Weights of a small transformer language model: 3 heads of 32, a variant of SOAP for these matrices.
Each number is 128 + 24 x the weight over its row's rms, rounded and kept within 0 to 255. Layers, rows and columns count from 0. Numbers have three digits each. The size before them is the row's rms in percent of the matrix's.

# layer 4 MLP up, 768x96, rms 0.286, rows 227-299, columns 0-95
099:134113141171141115132104106110112113124109109129113148123087141115158132071123130122110153125142115161149092146121132102135137133105112115112139119090148137116116136134084122144042126105103124106134129128113121149115058140161123122125142105170120197165121112156134156108135160126157083153
083:139122166132109141130120144089115098142179156145117137132145146135124103164133185127156147120109128119127130118144098111166135116094126154145098142124104107177141117175187117120145158167106114110161133111117111140189139121152118139193142122160111098117148134151139125148168115088134133103
091:159155117107129137163097132151121120145141153092125122164131135129103133146083154153101140096147142133113127161160097127123117155092094119135113092137154097110145116141129138093094125123113106131115086106134143162135075091164135091121113171140144106130100144118196152163140138160088158113
099:132104112119176141115166120117089096118101141126114145152077139129112124133167141137131133120138141099132145152115089132089176084157096089127129141143119135093159094140114128187102147158137126152105130098138130177129116132129122122175147133096099155143142134136116165109146110181153167135
098:136125101104116157127112145137123125129137091128124125164134125135087080127124162169095138078135133131113135162090129177115143129134136152128115126185123149091118145114156161108161081059124125112130158123111140105156152169108086106147149157119157095150112107126138142160142133140113164147
101:143145142166135158095088119158109132143143146134144134161106120133130147143118122102138138120148153152123122080124143147122104115106120110160100102151176102130193169126122153118099173134112156104161130133095119091117139098091139175107093138137167147147069147156108130111141086129137122141
094:157129135091087145143136110178100161132114093116149117120166122046097101134122118194136109095136115100122128133119120149115117110149129077145152169114155121146163103114153123113167136147132132123121099107144133116131143155135131150141165089142127109100112119142127141095139127184104104133
094:115136137155099069156111141117136126124132097095150141080103132110114106106133127078120090079133105136127172101147139162117112105106149108091137146107127176135170127123074103126141098124147102129102181144156148137118148129156125108120128135124144138130122077162150136133165141107086115145
087:122114072085140133124093118136118134188122136117146104143111170112089146130175166142121092095101139110129105122170097145132122149101126110155134108133122154087122149128133112125136117182147147125141152141152162137136143094142158131129107137149089129149160144122139173071110108147129175115
093:130088152121116119117156125131122141092164135150150092121100136097129103158141116059110069123088109133090093101083123150159111125104114105104133116144171120134174090152103145170133125123128128143143085136120114107128154124129094164133124126122174111136076128126146123161134151143114122136
092:124146151124152142122112115161098140154148095119127137111149117144136161100149110099163166074138109125133071145119169168101120088105133118138108130122184137107103114108145115130142069147111108108141138122147139067104159139119117108134123166114121143118125128112149100168136151098180103110
109:109140115145104129173068136102138078142122148126126093124108112144100096137121149148120100123136151085169144169160123115145112156174138124120136142158140114123147150138090106089100090120091115126153099117126140097146135111147138109121141085168129124163147121124097185156086104119157122141
095:090126138097139131132105110113136129135100147109090095152105167127088140117158141174118111102087137159159150131163121151102158109154175105152135140077146122180155129076126122150082135138146128137116132132096103104136120101170130120146165111165105100132114123137126128133152094142164096121
101:123120136141111130111125180089147161132090156121136127114069153136107133072121158144156123111106131095157136142098130131160144135179100113092138115099139161115128141128116138110141124135120132104125092087136117114108125133131151130128137102106186143132117092160109116177109111165143196099
094:088143152136123123112100141134091166158129098152154130133130069106077098141092144118096106160159154150109106130141118128138153138172132151098122126147145117104138118082156140101118129116164135146127080125123170137109131108115149152150172138093144172151135088132134111136123140146162157084
107:150157137139107140155106174100167084123123141107156168113127109157116150152158131163144158114142100126055115107151156149127109082112161114123144144111135142154168156160164145128097085136099147122142147117091157127093124089128130113120151112150107101150145141117098148109109151134129099116
093:164140118094099138106102111109126170142108148138103101087095133106117097089108140158125107100126173090165125088143151123183137100117151115127143133169137124103127092139119111106153120144083112112080089113104128126149104154161194106118120139136119100127141106126132112147154102126117138108
101:090095176115110125122073157086115118144133173133168111160108097109163098165135080134104169141123145051083131157153110134129089151135132115162080130151124147130156129123138137151152138139116124116109123129129117120116151113146131116141123147124126108151169136130121153121088158151139135147
118:116130136144113183126103119139085148115158119124140138140111104152128129123131157096151135176160127182106161103133118153103104059111130184141120099095141099167157104129166127132120140157142158129148165116147110172141133156156175138098166151145129099139102142130142119116111128116124120121
102:165147112151135146077125130117114150183154174109152105107118143157139141152161132150106114133113117133094151115121091113146129140116099143104098155126120149145162156120136160145104105132118101119103125146113105068091124137119119150090151193111114117114130121118087159141188139124136124086
103:117057168154160145130147118150112140096129182123125117137123121091108102162131101122106117138118109114154110135129122099162127144146108149120130174102106091145102097121113134112171126103138148103130124107122119175163164084177124107137168157115181114140135123134120147119155131114132172144
103:125141165100141126118131142107129119159146124121129133149124107130118183108078121140097140111148095128145085125143147154130116110083118159172108103127162099125114185089117104161161080126132172144135117116153102114108134119114135081135161104188140100095104108116131118150150110143162135122
107:200089088120110103144110133152131135135136108095127118125124132125149100143155140168137099113131113159129103099180141113163144124124112124090110158145143150162150116153103150110119172153147113162137137104123188114133136126161139068142147125176113135145137158149096113138154139103091139139
108:103099123117138117088134123162119146135140123154141129145130075082131062156103097108128138174125152117110119153150141131100111124158143139124091139156124101129085099132082135163135143161091145124099139151125165092139095131176140118110137173158138129150119145170139136137144173119142158121
111:135103160136122104122134137110092142139121130117113132150104158118134063107152104099065120113158132136124104111122129110152102106114165112134181137112113130175135132134119130094110124123089100156181091119133165105085160100141137153119157123120160100163134128095090102116104170121112133149
084:125108116116159112117132139129110142108175131114142111110117105150157158120159122123092116082131165165162150115117079088094147149094099088128121091085136106082123168079113089136137093098134120129160100123136125164142143126121121089126123120165108138151150130152103100115168132141112133098
103:137147128094083159120098111151116159173129166105143118148139157101106113100096094137145109139153127138177150126145127113149166094113160132111116162172095134141122093126134101135141125133121106112172167096123123129123154157114107163115147143095153077157157129141116144115111120106091158083
087:133118080130092122119123130115140150118127144141132123135120111115128145141107083143125163119124107126170097128103114118117138101146109111151159133120133134142116141081156142117134078134129108157175095101167163144127137147156144082110081099152074136081101139187112175121146113160154127156
119:149119137143149137139134166140107107161151153119160075111143136102093156142128138155077097146128117126133119122157102106069135140160109114107092105140173116119105130154122100096109133182100109124085126119140160101133124115090146121118116148157141128164123119145097180103174138133117114092
101:155103149149135127082108136127147136134128195120111188147123145143133112140125150140164112126125126166083123110155124144140139092114117167115129128131139134168167117103143187096155085133140150127109115154148171102139173156118143120146156120106132111120135087155126134115125073162099123107
100:125162190084128138121122160130093135147140156112110146169128136138115138132131127130122157096136121149149125100115125156138123137125115163110083090151142141114139140104093109085124181101144067131143116088085105111109183108121141137127149145114145075125148081114129108147113110137122145093
095:134114110131121099104098114134093138131133095099148107083085128117120134129105189134124143112126174094132142173103133140181127110134116120121130125152166138094114120090163128154123126133078124167118101125105104132134104155086151125108127148137114175181168153118143126128138134174146128167
104:127113083125129110091116142089093151163158132112171135112090106110094153115117127149167147115143171113141135136157137134110080074110148117125097191135128136138153101092134116137138141146144120088121104120138099103115171150108159092149153124095140138112133130106082157107134158151116118139
103:133131132106133136110124155147139139139174111078118139123115087103135135124138130139111129164120092111129127133145130144160101077132092161156093163099090158125096103084133159111081105145148156125127098111117105108158120147155102108135111098130172083136140167126142159127139184167144133137
098:133182128114111135086122169122129105127136142127118102139140128083121132223104144154121116122139111174154103108137125139097094106128140133091081135118156165143122126191109127150168148127157139107122078145124138120121097154111082142162141119136105129140136119117120115123160138102109133124
103:129120130113108169147125115129150152142168157099102156114131080121167126125148147102158094116128109151112117154127150130129127079136107114076164131172125160121144117139120146171126120124118142109115112134093143120105150152109144137127127140113115139150180120172149138154142141138101227148
101:118095140150116139119155158162119137105125127101131112127096114138173155087140141137099127140117127108151108108169154130158102122143140114136132171113146116105156085118148064094122140116137104122108138122096122132103152117141104106135117105109160108183149059165100083124089110164136120113
071:135154146110136118126128095112109099119103114106135132127143084126116114179126141092110109124126100183092093131158140134115077107139153133080142139143145104136161120156122103139135160168103110119128081133132127103128126188105099106130137169129105196110129112148181114102145125131107132111
110:141140141095113095132113099110131145097131127127127138156084099142136117121163137120140141106129162120179101162168128124152150145106141134130136162143111116124092135187104122115169141139153119092091179068103100128088106119138154131128109084127130159111144116166114133145113107181144137096
094:123168143159102124106133124107114113115080129132140141123121175131091162076119146145099104134101125151167135184102133157097097096167127107090151115123112101110110128119125118127127113134101103130113106084138091114113086124119171092142140144101139110140178112156147135123103171165138116113
103:137130168103164166132168132157132109131155130145162115113100118093116122173161127146087161108060145130104165152118100170145142065135086122127136146150153143114112128143130124118098147154126128127131160124117120128117114101105162125135155075147179141150100127131131140132144125120120156170
088:152133135146123134129125145131142115153094115104128145176167139144183086174182113132172138129087152126154125124148115122119147167100150157166124110122141122132135095141096166116145107101126159133138130074161186139112141102102139100145126128119141111116103145130134121135149103103100186116
107:126100115130127118119102165169118094179132128083135126131109161109144141140105150120114147129121165121083132161164109143160110107137115148084129055142115120113135181085122133124154086152125138124149105124116105170136112141110116129105103118171117175139161101142117122147147124146167158144
099:118122125158109118114121140113130171127130135172126134173129100135103121134154171117195126110111142099111135157132159162143102104122070116095145164119134120138151123156155124133098147134081101152096137093144106131112151123123084112123166147161188104121108135154098137123144154157092136113
099:132137151155090172130119115132174124132111141107162152153094145106117121168096116110110109142100112116118132097155140138121149163146083134139081135103142115077108161113125169111115133101155101143127126128097203156098142121123170124118159150136129160137140163144109150120114171132129147165
106:158129118131127153137129121119131129124149131175123122128145108126094113099161126156113090104071132179077123158116140119113152125140126154136117147142130096114116111166119129117090094134167145102133133111083116082089127178102156143075156093149130149142103158089172110117130107134134111106
107:121119157155091162101102069133136149152146141143166103139131138121118096100103118146118155127120082136114128171144102115166115109104118079127135132078121163158132135113101106133079153155108138110115163179087135137147086141131130118112137151154144159160164102163140133101122123136145114123
111:164118164150110148099109091111182123085140107114133148117133140119122137136117149124137127132115103145073104144140094100125147106171133178157155136110125119133100160081117117170127135150099107118167110127110132093118145149183139138077127144101129143120135097082106142128170149129150097140
098:120100160141163084108137109184116128148153150129168133134132119135137087086133138104071124160108151085138121102154140163138140152093112161127147142123150149158137101161147109079075114102126103130114180118163139157128162137122102133132129103118110129177125147103149146118140126142150130123
105:132147124143079156134141135139124145181112134150187130162095153127116133138130131122121145149151169112146135113130088160139126149094110085143101126148158147165118119117115132064120115119164178163160088100123102115129163100166143118122134109140164132145100154163159141123136115113136126169
104:141113114129113120136150130119138153105083129084144120128137125124126109112124098143129124097140123139194116145127141138129066134110141154066187161118121148155097084168129094174113145101171131128122147129118177137083152138131128105111150146143157103157136113164118122123104097117130134094
104:157130158168106141106140139109168133134151124095087133143139097102077157130156165108106124111154157131117137115134120129096126132153140136154167124121170161089134114163149106162094148156177119107134131106096129092086121135143131109137122151112107207142095150149098119131127127124111132100
087:113143168111128129145100117124127121129167114097127125105104090097106146157081167128119130083132140113089101146137115146087113110132121086068130116166133122149118155091118135095180128100096091118123163124120136153158151121156155141086094130105113121123130116155145107111150165100115167122
113:164164132124132155116144090103119128098154107136178103124107124092080094139123165123136128129153136155134153178144103100131102156141147135115127155126106115108138151116098156109123095152109126149083121118095135125164127124171155091136076108140140142152142106093139151101149147157129116192
085:131101160148098151125109157105164161127121126110082114107156126139085082120113111140152072095095132129147141090157120120101149134099157159139165101133125094122146136129134173129134096157134113125137152119129138125153127154068170127136135139121083139126136150096135143143127124175175118168
108:134126126143130148078153117132137133142079116130113113115118163066111126130119135127083164118128123136142117138152153131157107139173152090132155156126113144113131126109119121091158135123143116117147100134152061117119137194162109154155106106128175175144114159124112125177150107108143166122
101:113120136129115157091169109127108149153118152152102107087094138121116104096145122102122079110140104152121116074127130133122122123140113142113133120114111117144128116173091145101120127104148124142111125119161151173069126186155121148134114104133202110122096131130084170149138140126136111168
123:149087144148101080118141180123124069160134101094131142150127124149126132146124162160119114116108158090100099142165145152142098131127123135161134115109134141139170161135149127095148138113134135128132120119115151113114111125128136084109077111109122117158095194156122162116070124152156130139
098:145155147092129131105147117133115131142122104110116113106094119145134103149162081184156144109123138131095119148103147133130104095089133094155141135146138134089104152167158119138135123102116154114116151116173097126098100136148139133185140105117135105166113122159125092179084150182151128120
100:120138176092092124109103163137157127128135108133169145136112156103139106125158153105123126137117087104138080101085162128102084130158134126140134116115110127156129144140121121133130106143125123080184126078122075108096137086112152139161151094124171116134138124124117113084173134132111108117
099:104092110133131152161149122154179119134145168119185111125144090066086129136101105156133081111152072183135153083093098141166155136160136104140114152110112123118118134100112147134143143102117128115116101086149128087131137112122110125115124123126122104144134152094137112104109123135130123126
110:111124123121094147104092137088145138095109164126091116152154121150104138092083110150165138124125121130149094162103105117105126143117154146152139119140097148138115153084143133131184063147113095121085105120104162142130152164111114125131131125125156084132118156150138124095093099157105130091
094:127082124115084141139114169163131141138143126121148105155118160130172138116158089123111152100129135120112140114152118162111078132160145067135131164146113181156165119104114110174105112116160155100166168121112115136116129154164085132128126125133112114162113123155149105123089130126139098111
123:117111122118138162100130170177090152122137140145122108179068115144106134135141122167119117090057133167121132131155115122109106123129149134133120146156071141088109126130126105106108134134177107152163082127125156103131150161148114164143144142109149090130114160117135114119128115136122112093
115:145139169138147134094117145103107123121131152140130108129097128159136082122101150097087166138117135148115125083133108134156088124116195118122109135092102188100141136105140119124142127132168162151108103149091165119124122148174118080121144121156062145138112109122100118128147127137148119133
103:131107097156112115114134133087148132178119127129127129113053124135122140162143107097063140148151136121136149132125127107177115082140148127129137088115163124132125131124144125099158125157125139120085075139176142126111167090197123146129126126102096147138130136109145127157106121150131111103
084:137107151196113149127134132130161137106131135100116123093129125143176136129129146107140133118127105077148114127113128186102152134156148118112149126157109178126129088091127121144120136186101098119123171143132106109084144125097140159151093126161156096094073119106126128128129103109145135108
090:144113131093123109099070126149136131189132107111086107127110089131112170126170148154143108127152140143118103089138131116102155138107132110104164140125141117122130115142142115159164064163153145127119129085101142086128136136138094129180096128136127148137098136169145078129129138094125137132
081:170142099128131107116093193123124172161119116140131117104101133183164098133111147130126116137131154121127092089134162140147141117156156127119109121094098121103106096091129121112136118096109154108107142143118114139150138110156154093193152134154123170132138125110113081107109121152159109090
093:137127167124150142129144139136102118139099184093114145137134102122112156152125144125139090163086105109112090051139174130147128101155104131139112127109096094160124130090150132110110136083124093133109114141148158102121123093132107161156079112128123134158106145142102145137159119153158100115
104:141098112142116105150062143068100123153151119136180091140148138160116140099097105102144135113105125156138137128127147133130092097089124146099131101113141125135116118136100113138125103166178102131122147087141115158138140163115128102123146155165155066120087121110134107161115143135159112131
090:127142146151119143134145110104097145111119130143154150105101112125082109106116139142117118157105164081118120126087121141171147088165139158086122111165172151141110089169118099147156099138158091074132106085122119142141119095122105089133130106161119162111112128182133125105136144143140115128
094:101137156105113098131153125116078155121145175110126108155130102089092090127118147162142161112127167160133141148137095134114141076159137135130083122141150157175129147114129120144148140140125131099114148102133082095132111151136109128128157114128106100095143184143114132155163160144169165141
# layer 4 MLP down (transposed), 768x96, rms 0.283, rows 227-298, columns 0-95
100:116111116136147151122143069108140028147135103114121112101134100134125168121116132143143138114118158126159137088138134090148103128090136109114116131174117159124142115108151100134148159157151097102155140113093159127120056124126128156137173138095159119130148145138122127113135133150137135143
078:141138119143139132099175115136141139080094173095132161145159114163141139082115097113149105121109142155168118153092136130159113163116099105160123155105119141115144097094136137087093104128122120140118128183106117125143121123158181122138089076148158150130103113103140159120107142155117126121
085:113140135084173124101134100126076115111180114138124155135113126090109152131116144108105139181076116099126130150081147125150115140144118140142122137121129124106134145149137151137082147144162123130099137155116140109107155098100149142170165119119123062078130118158128111141133108112122135181
103:131136086161193134158139085074091136117162143112133141123076146151112130138145118102136159144130125062112150153133115124098158120130156153133149133132138142086120123132096171111147105151152111177109147153135116160126125146085121152159129123131101127102141121109143124108144108101107083130
103:121090134075115127166138113114152115151168153166088117119138154092112126097086138114099151143130166105074164119127120137120157146116106101142154104121123129136090130113128093103139131094182110129152093101151146161115135163114080087114127111133142153099110147118120119161119115124169147120
111:120120145128129165140127132130108129178094104077094133082178135111121152193129115151156089100126149124109110130130119125137142087138131143149102109126155145103122110120092133108139112130160156155096145136132166103154173090128163129192161114146121157107135117139132142117167108109106118145
095:131148122137172120117119179137150124145124109123153111102105111151178113147123111117077126107148144146055116141115136132110126153092104139113149117126102149118118120124125083142169150096140110157158092106164114176168144125144124079115103122098107117085122120135138113132119102093077136142
101:098114152149108105125132163154131100107158138097117079154102138129141102139071123149125152133146110112115141114138156165169143167118149176151130131139163171124124154174134074140113147109147156134095167106120116112114133121148126109137118130140127115114088143164151129153080117118091172157
099:114140117089098145139139100149135104128114142064140136162092148072073142127123119175101089159168145106118104132172134150109165153100136150152127157143127121113109164113124125112128143144141104147149135077165128144130131170113133113098134093141132147147134146117140096095156134108132169137
096:118158090133123107125120141130081124184112103130129148148144148138139117138104131150109140147173098145128154127147177142118133120143150176157133134107110120082169122116100119115163123143086107149126162116126092135117136108125103056143174106123116131130129092112148134076140120106142132070
094:112103124111099129133140090165148076153137093118135116098172109134116153071098158162108172112105139106121159134138133131099125167145144147114120128146139140113130167153080114100126127100095138108100176198100140141131117150148135163165119142102117166120149105115122120117139135122101123142
104:163127127186129108125106138135147135143106091163161141121095133120155139133138121130187154146154142110133180112149142137083120129145141089120132118093153146152144097105150151130113191107116118149126136141128097176126123131152159102141145154125137181126135144096121106113149111127128077075
100:105076151118146120133163086135114139158126128154114101137140139093121127135095079149126120106137127120136169157138129118117116126132141111148083175122114157143125093130134106132137203140151111116078148074160113178113111163141134118124111115120121114136112170149114132146176173128125109109
096:108174147149116103171135105112106120149122159128097138124132137137106149140101122141147146109158099139136134107105164142128093094130090088155107119176090112109131136149120136158138150189143134113148164139111101104130091117140073157124140116099112095110146172090108096170140128138092108125
106:125132137126122175110123083095119104169109173145186133114153111072100123132130102147140132204152145152089110169132153138121136163139134120135108075157101133104127138133109145139079120140141150112112138153133099128121123119137154130134185107141131107135146163108112116122141149126108136094
107:143112081102109076139112132137122145090092135139118108098133127109115108176146103123140193155143075113106146088138163115159157164138142153126110121113150133082132112168159141109132117148125120155133122127120095125124133136112118081146140143089155110085114114101110117164128131147133075143
085:101109121163168106101110139150130107130133140153157138132176120144119133184135096096114178122115100131134142135137156096135113169187154125100143150122119129185114136113161175136139125136150152114149163147172128140142099117160121123126185122136108156141098124126108116122086146147150094145
100:099131114125083154119176081116184112119144143131166139097126121128152117126124178130125102152103148134145116154148137167104117157131156140128083111157115098143121121139142103081144118124172116091074109120121123140165159178149152128130143146135115078113102110103120138106144103143100117107
121:131111112117134147088179150135168121159156128150111132109133156113109143099174115162151124089097123048090144131086140130166118105135132105114111156152116102141145130125139124145120143151151147125105117086141144120138115097116134132119130152096156117165135156154072160146124122147076157138
096:142134132099161075160137128143109102125139109142136152101126123132114109133139151104099108132178096129151114131127144122093133154116146148123117124181120145122112103113144149135143125139108150082129181187079139128097110086141147104127139186158156144124161109116105168076124095131122106102
099:110112129124128070146143121159105153105099120137085090074134119116116135148133159137096106119137175120132129151157158129132120160140100053125124166147104122132158141144170144129166163123158135181136093112137134123097129129155145101148146128126061149140118128109132090131138120122117137141
091:109136159158133078139112187119145148098134110134193130104145156096099093129144141140137122130152172154122134112113097119124120152130122089142106152130144162093142104146133129110095187123112085165128113141118136130114118170155151097146123143076109159135135166138128116096090149137124136139
087:128119105119103127130116113083097096120152141142111148090144117133120128124078118135133148151167131126123149122112166112132172147140112094159142065125094100114099151134157106090171126131146134118135141138181149165151122126085113129135135113119074122085116069084115100106134120109116138138
102:119103133141156154165084123158156170120132091130184101133111152116152158101212132160121162113117092110144140145108137103153141138128163105152134149128086144090121119122169104135122130096145124177149106102128131122157106118148151115124116108100116125153121158080108126136122126110105141129
120:105083082142180100125142107133139162124156135124152103077120137140096115140128171078099125126140189123162115119155089155153066121095112133100129113150105132110114108147083144159128139137089146106101124150116119106142146148121110154129151138137168142121117112154100149146130113146148134110
077:126121153111131165147092131120150105114057130164080173127146159101081092167134158139132129144134113081108083123110158160111085081157133127099129145161091088146150097143138150129095103142102141117120136104118141134115150124137122141145150135120102125120114115119144146151126154118152102101
116:166139122114113127153091130090138109137137126087135196147101111072139154105151162117147113162128131162170125134124121095121091148144147132113155117106094165152141119136117158152177121134095107104097139146167115123095146130108147107091098145108131113165156136131154169137147127126101152151
087:105118186102079145156104145117113132147138085109123157143108157148092123148132130123136110153139146091120132121154144130151136142160117121116119104140097123121106106135105139159142183132113118111091123135122129074159145070180114142137167160085154118152118153118152128110116110100132072110
122:126117103149137121127136152126121109135113150087113131155206126165150095079089124145099122146094122071148164146129122155117159113131138137108152146122114093146123145153128157091131126154071145108109126137108147162168107154088116138148129131103111105124119087114135137122092130120169155159
095:095132089116146125158105124100081079122135145116117176154127120115144106146087105149125126121147124108156139149128101114089171123149116152108147117093151106131131129157153100125118161140119133100121170188157092138182138073094125144116087118120126092092115139148096129125121133137107143126
096:176130083122116102137120095108111098122131096138142118094128122109131080097112083146119104102115106150131096122115124156111096151131078105153142133106143099107125130137132124171146126158111121181125101150107124121138101117131121072132162163112136108129063112127108095150140114111075123160
094:114145103129131132141135120145138163111109079127143096210145145144129081130150134094098090161173158153158126139156128092142126134096142123148131155109110140119132155114104143146062110125133100160117117165085151145106102107151134173131136117155106124119158123145103132148145112125122094116
116:149138124166130137134134131124151130134065159095131155127154121141123113125140113142114093106110149104171111105109134092086137145150144134134127146157158176117099118108069105167133159132159136135128121123116103126144107096166108141123173125166126109131070097164168134118088127154132088136
115:113150155112148138143157129099174118113161121183118128120121152089140121123181140108095094111110172140089145133162146119142127122150078107137148129117124124134151162149102097171131113114129163136121144144175138136143110147119134124140134092087103155090159086107159148103182129119114128150
104:130104116111095166110096117129110100111112171081153137107156101169124124169121148122104116107134135131122118117141152144113111097149162110112115128092109165132129104137171133178141092150122152098141127099115122132108151142143097136106130168106149105152108080151131148133064119124065131106
102:150159131183162109110082167095117120122103080103153122134148150118143136111085154154142124139089118164159137135149121106109105159134111105149133112148145149149119132117142123163139120104137136131125090154160093144146137164115151120149200157110151100086098106115117126162134157141132112161
098:103107145162122128116145145153111161073167150142090141129160099136137132128127123123155101110137125105147165124088100095056118111085136119120153119106124084140123149128173095146095108139131136121167101100150102184103166136139117131127150144108147115151112129083123095153141118127119154132
104:124135192153117115088102108123106108118138131104124173101131077107106132170145148106126134156139106151112104064157131123156118101113153095116114165153120148142145114159129129111096120131120101104117119147109117098117135161105113155123183147102104146151145117155164144191151136132107116131
101:110137109166102131150149084150163124118080168149097118126149143116179174114173127134113153146161148111133140131103165117098103151132178161124117131129129106128122111142127120127135103155137128102125130090177122103123114135122099153170139191113124112129108125165123113110129096183132097108
097:145141136147130075136111108099131081103102130137130112109106138133125096070164151140148113085142126132090082172133160116141179105114124139183113140147137146156147108180163098117113141111112131153136116123112109137103111133116138120142121123139098188111125111105120182131107134148139151158
107:117083123103128118102170183177130114121127101159123148133144106108107126144191115136147160157123161096123134135147136120129098159134103132143117146130125122082144139100148164138124155108135144134125114091145103109128083124102143156143121153133122113080154161117097171159170163085129107104
090:155140101122170122128175117111136134087119149153127132121126108117158138083080138099124117144165110170108145141142135091130122113110104123114138111113111165107160167117127071152128171133084118090124118154139082119116095123114119098124107104151091144081138132161157155104091157128101128134
122:120128120115139115127201120120125154119122173102154138159098116136133121098124150183118117131141116138156097142131137121143134109131102148100097149119133135132084170099149167081135085115127062119135133115105122144099132129112131117160115131125118161144142118170125110128185091156106098081
106:152137164076142110087082150134139127128090107187112117134142109111089129137113119112134131119116149136146147098124128086102108140116123149123161115149096154112132095134109145128100137086135161143158115097116112120083122147120079093152106156122137155132132096074129126173140097169104155132
091:097146102122142111144157132142139115125175134078120144122143129132113165144111125103092129100137120092090104122162149130110152139138143137100066142195103089110075153094162131103119132096129124119133149167103115150107118107117103123111108090146152109122153113097142149143089146170134140149
101:132121099071151137124159126111101103111145104160137129134131132155104115115111149088129114137113114099145112121137159116134146159097165082085129104143129097112117082130104119140124114139140152075165208158087126133106111123110160106169119136115165172112144105153147113116119118110112116121
092:116132069137139144136159136104139097142149129115099159109141125122095120137096166131141130134126112139107149095144133111127146163116124096157180103091090094136126143157132143143078185133103164138141140114127100127132122139104113125128087165108110122051123137176153105112119173124142131113
098:106151103083146081150098109120097150194154096137135130155120121100130144137098134133128142138144134111140182140134149138170148125116111110114191100120167133127119125132128100110122066095104131135111187159130109144099138115147114151145098136131092145136115112163117114121149102090124104115
096:100139132151111092133108161163110125142175129089145107133159094131124137117126088137114078086161116124143123108130138103139115100155136152178166146126205190154147112134158114137133115130137156144127127129139147135086163112102134102135138120123130111119165121169142158155141147107093116138
089:107124169138174084152095092127115132105178083107143120146128109141172098137124135136126123158107132156165148148136186090145141124121159138109152101124159137098138117117164116121143139100103136144123115147159122095128165098150158139154149151138146152130147155113172092088144122120133081128
104:158119113165145069165092083162095112172154119092148133154114129138152108115159144112126136158160138131143157119136141126146145125120105114167144140133124210119093108147124120103097113124126114122133114150064134126078159094161105122134136126096128143128129151145113152128138154104150130120
100:119119101103142110141174112159108132099153130179132104094149147130090119130108161108121122143115159134122117148110172117155145140107131124129108098126149205182137130126140148167124104118132098149110156150139119110082144136137170118118103138146163153107151120184149151142115127143087163110
097:169093143116134157131118152139129154114137156165154110160115150109156107157102077128124127122142092169150171139155107120116125099150117129181109156149101133139161106137140100144086134143151100097096112140097115134118105120102125118130096082087163124119089141108142135112140067132125117094
101:095117138135055135153110110093097139100131103107093124166165154072122140088108125135143093123167088112149179093139135093155113098151119103142129131132120128083125133156166126128123131127176148114113148135121134135139120092166119117118111097089104101117135150128127117138104125117164157119
097:144096117162117103115110156098142098104111139135101164150133169115151155149137090109165133104114144149106170069136125156115122095134154107138151151163143153076151114126139099115116146166123105123129125141125111151159119117153111119109146114126141165182141189133136146158147127083122152155
106:134128140141132158131149098119092120075137122106114139120097103183149136129177164149142082176127132152141093178103117117130104152116113117134115134159117052129122077111129129123117129105068145095123134094149115132128121141100148142127128128170102095163153131116136116123118108129154106125
099:136103162134103106119187090145149117135121135120139132127120146121156111118131115158126121181126168127108102106088207131103103137116136124127135128126144165145150114117101133143147107133136121153153119110125160105144113106135171122128163154183108106133124091076179112112103137156080116137
139:181123152128125112161086131145124088132100121124115138151075091112150128117108149138108094105082160122099145148134115120152145090103131126148152141119146089119151153117136143118156111139147060102139160143127100107170101098119104127127068119099114108120113168134147142098104139128158153146
104:122126078093143092087101145182108123127115144133140111121139114111134085146109123147182122084124123154127123165100135129104171123147140126115133138146123098132110116155146146116135112161158118191131142148101130151149097116155141176165168172102132130099131100160139130150122113159098098132
103:102138163139178135123090146090126142166142144146084080160156104149149160132132103066146146119125164119117099163130141137150117099090152086144124128129119095178117102131128097136111096101135127151084120148107127153144123140114113133143078082133147146127096098146127112133115152117107139122
119:136092170128139121159122096111173120083129123112164120129139118134117142117118057111125117150109110184102116075116152168118111129102092090127104092108133143138127134097096135107105153124129128145126082113138106125105133144099124121151108108107129186184116132097118127138168108110116106125
106:111109097099116093116117168117128156132165138151088132104105140128082104106089136168112148106128147176138116107131096144120084145171069096144161158157122143126107124151145112127129109163097121137110110084135084110128168121134093146103108172105131132106145143115126099146110141140138108147
089:119144115066153162158144121117094151120163144169146171108142138169124123119108124129119122111163164118122137157117176112113124139141129125133084072119135168117125125092175120120083112125138174125158140113113104166137151131101096109098125159139116150130156132139100163142121137160138123077
113:117110133170151137130134131139135120156110132178117143159104139166134132111134130109140144121131157120106148128111103126136169119196085166131123129129104149164150145126098070105123178088147111124171128117135152144193132130131135100142181157069137112107115124099132121142129097130149137120
100:100127142152083164156117153152134170102147153091146080129136151139149119132091113129111129143118115130144112127111096096091097109135104120147100146123152144101152132100133137159138136142127139125139139126099138143158148125079123140070110118146138089120069081144140082106070133134144102099
094:110087119126154110127089098174131152139081129109124107140154137131125138145139118142089162133107165101136133120135154143144135144131149191106147182136112064145118139117143118111189111134142118126136153130162144120103087119139112147137119156099153138145156172136097090170154126114133162125
089:122072116100120123141085101108088119123122109108160145103132090097135106175144151113111121171168113120126119131144097108110146133164129073142145123123106156168115113146120162138151147129139115182134154167124126137149147141150133121122153134100130120173082116146163109101119078101118159115
102:109146160153103110143152133136153082104131189139118129161136108080084121138108151142131093102132098071102160153126131141124109123104125097138146128167152168160111161160146137116108118112161079134140140118080123116122103146133124091134116095088123140123113116157117133175133159144142151123
072:088118099130152184161134126177113139138159147125106154131161136088116141108139150082148144147137165109122112139212148124108135141119094110136121113144167117129146143159117127129148157140152109131175118107153125100134181143128126169114138154091171124114156130146127105111127154100119144139
092:119132127142133133123113161144150151116082099100134095114093115146110148132132097150163129121150174106120127117084156140086139119122133152115150142171122091160123132085095113132140095129175122131138110102114120072138083158114153105155114133134161154137146140122162168085163108128108150084
107:133121171158138123121158142121113133182161127088154124136114126137112096116126118178117103110119156153161099099143152179130103108167101186091129106122147146105127085118163146124155142141107129159118134093181145128115098073146173132100124120143123116151116130149139143144157110114151119128
091:085201134128159140134129121131151103147136161075119143117128145101152140155132089129138111116113120123135127085115155112159124156121136148089087143091087144118127202136118108102129152153121151109146148140154110100115124157129107125118151142125128110124164113104097100131079131130115151182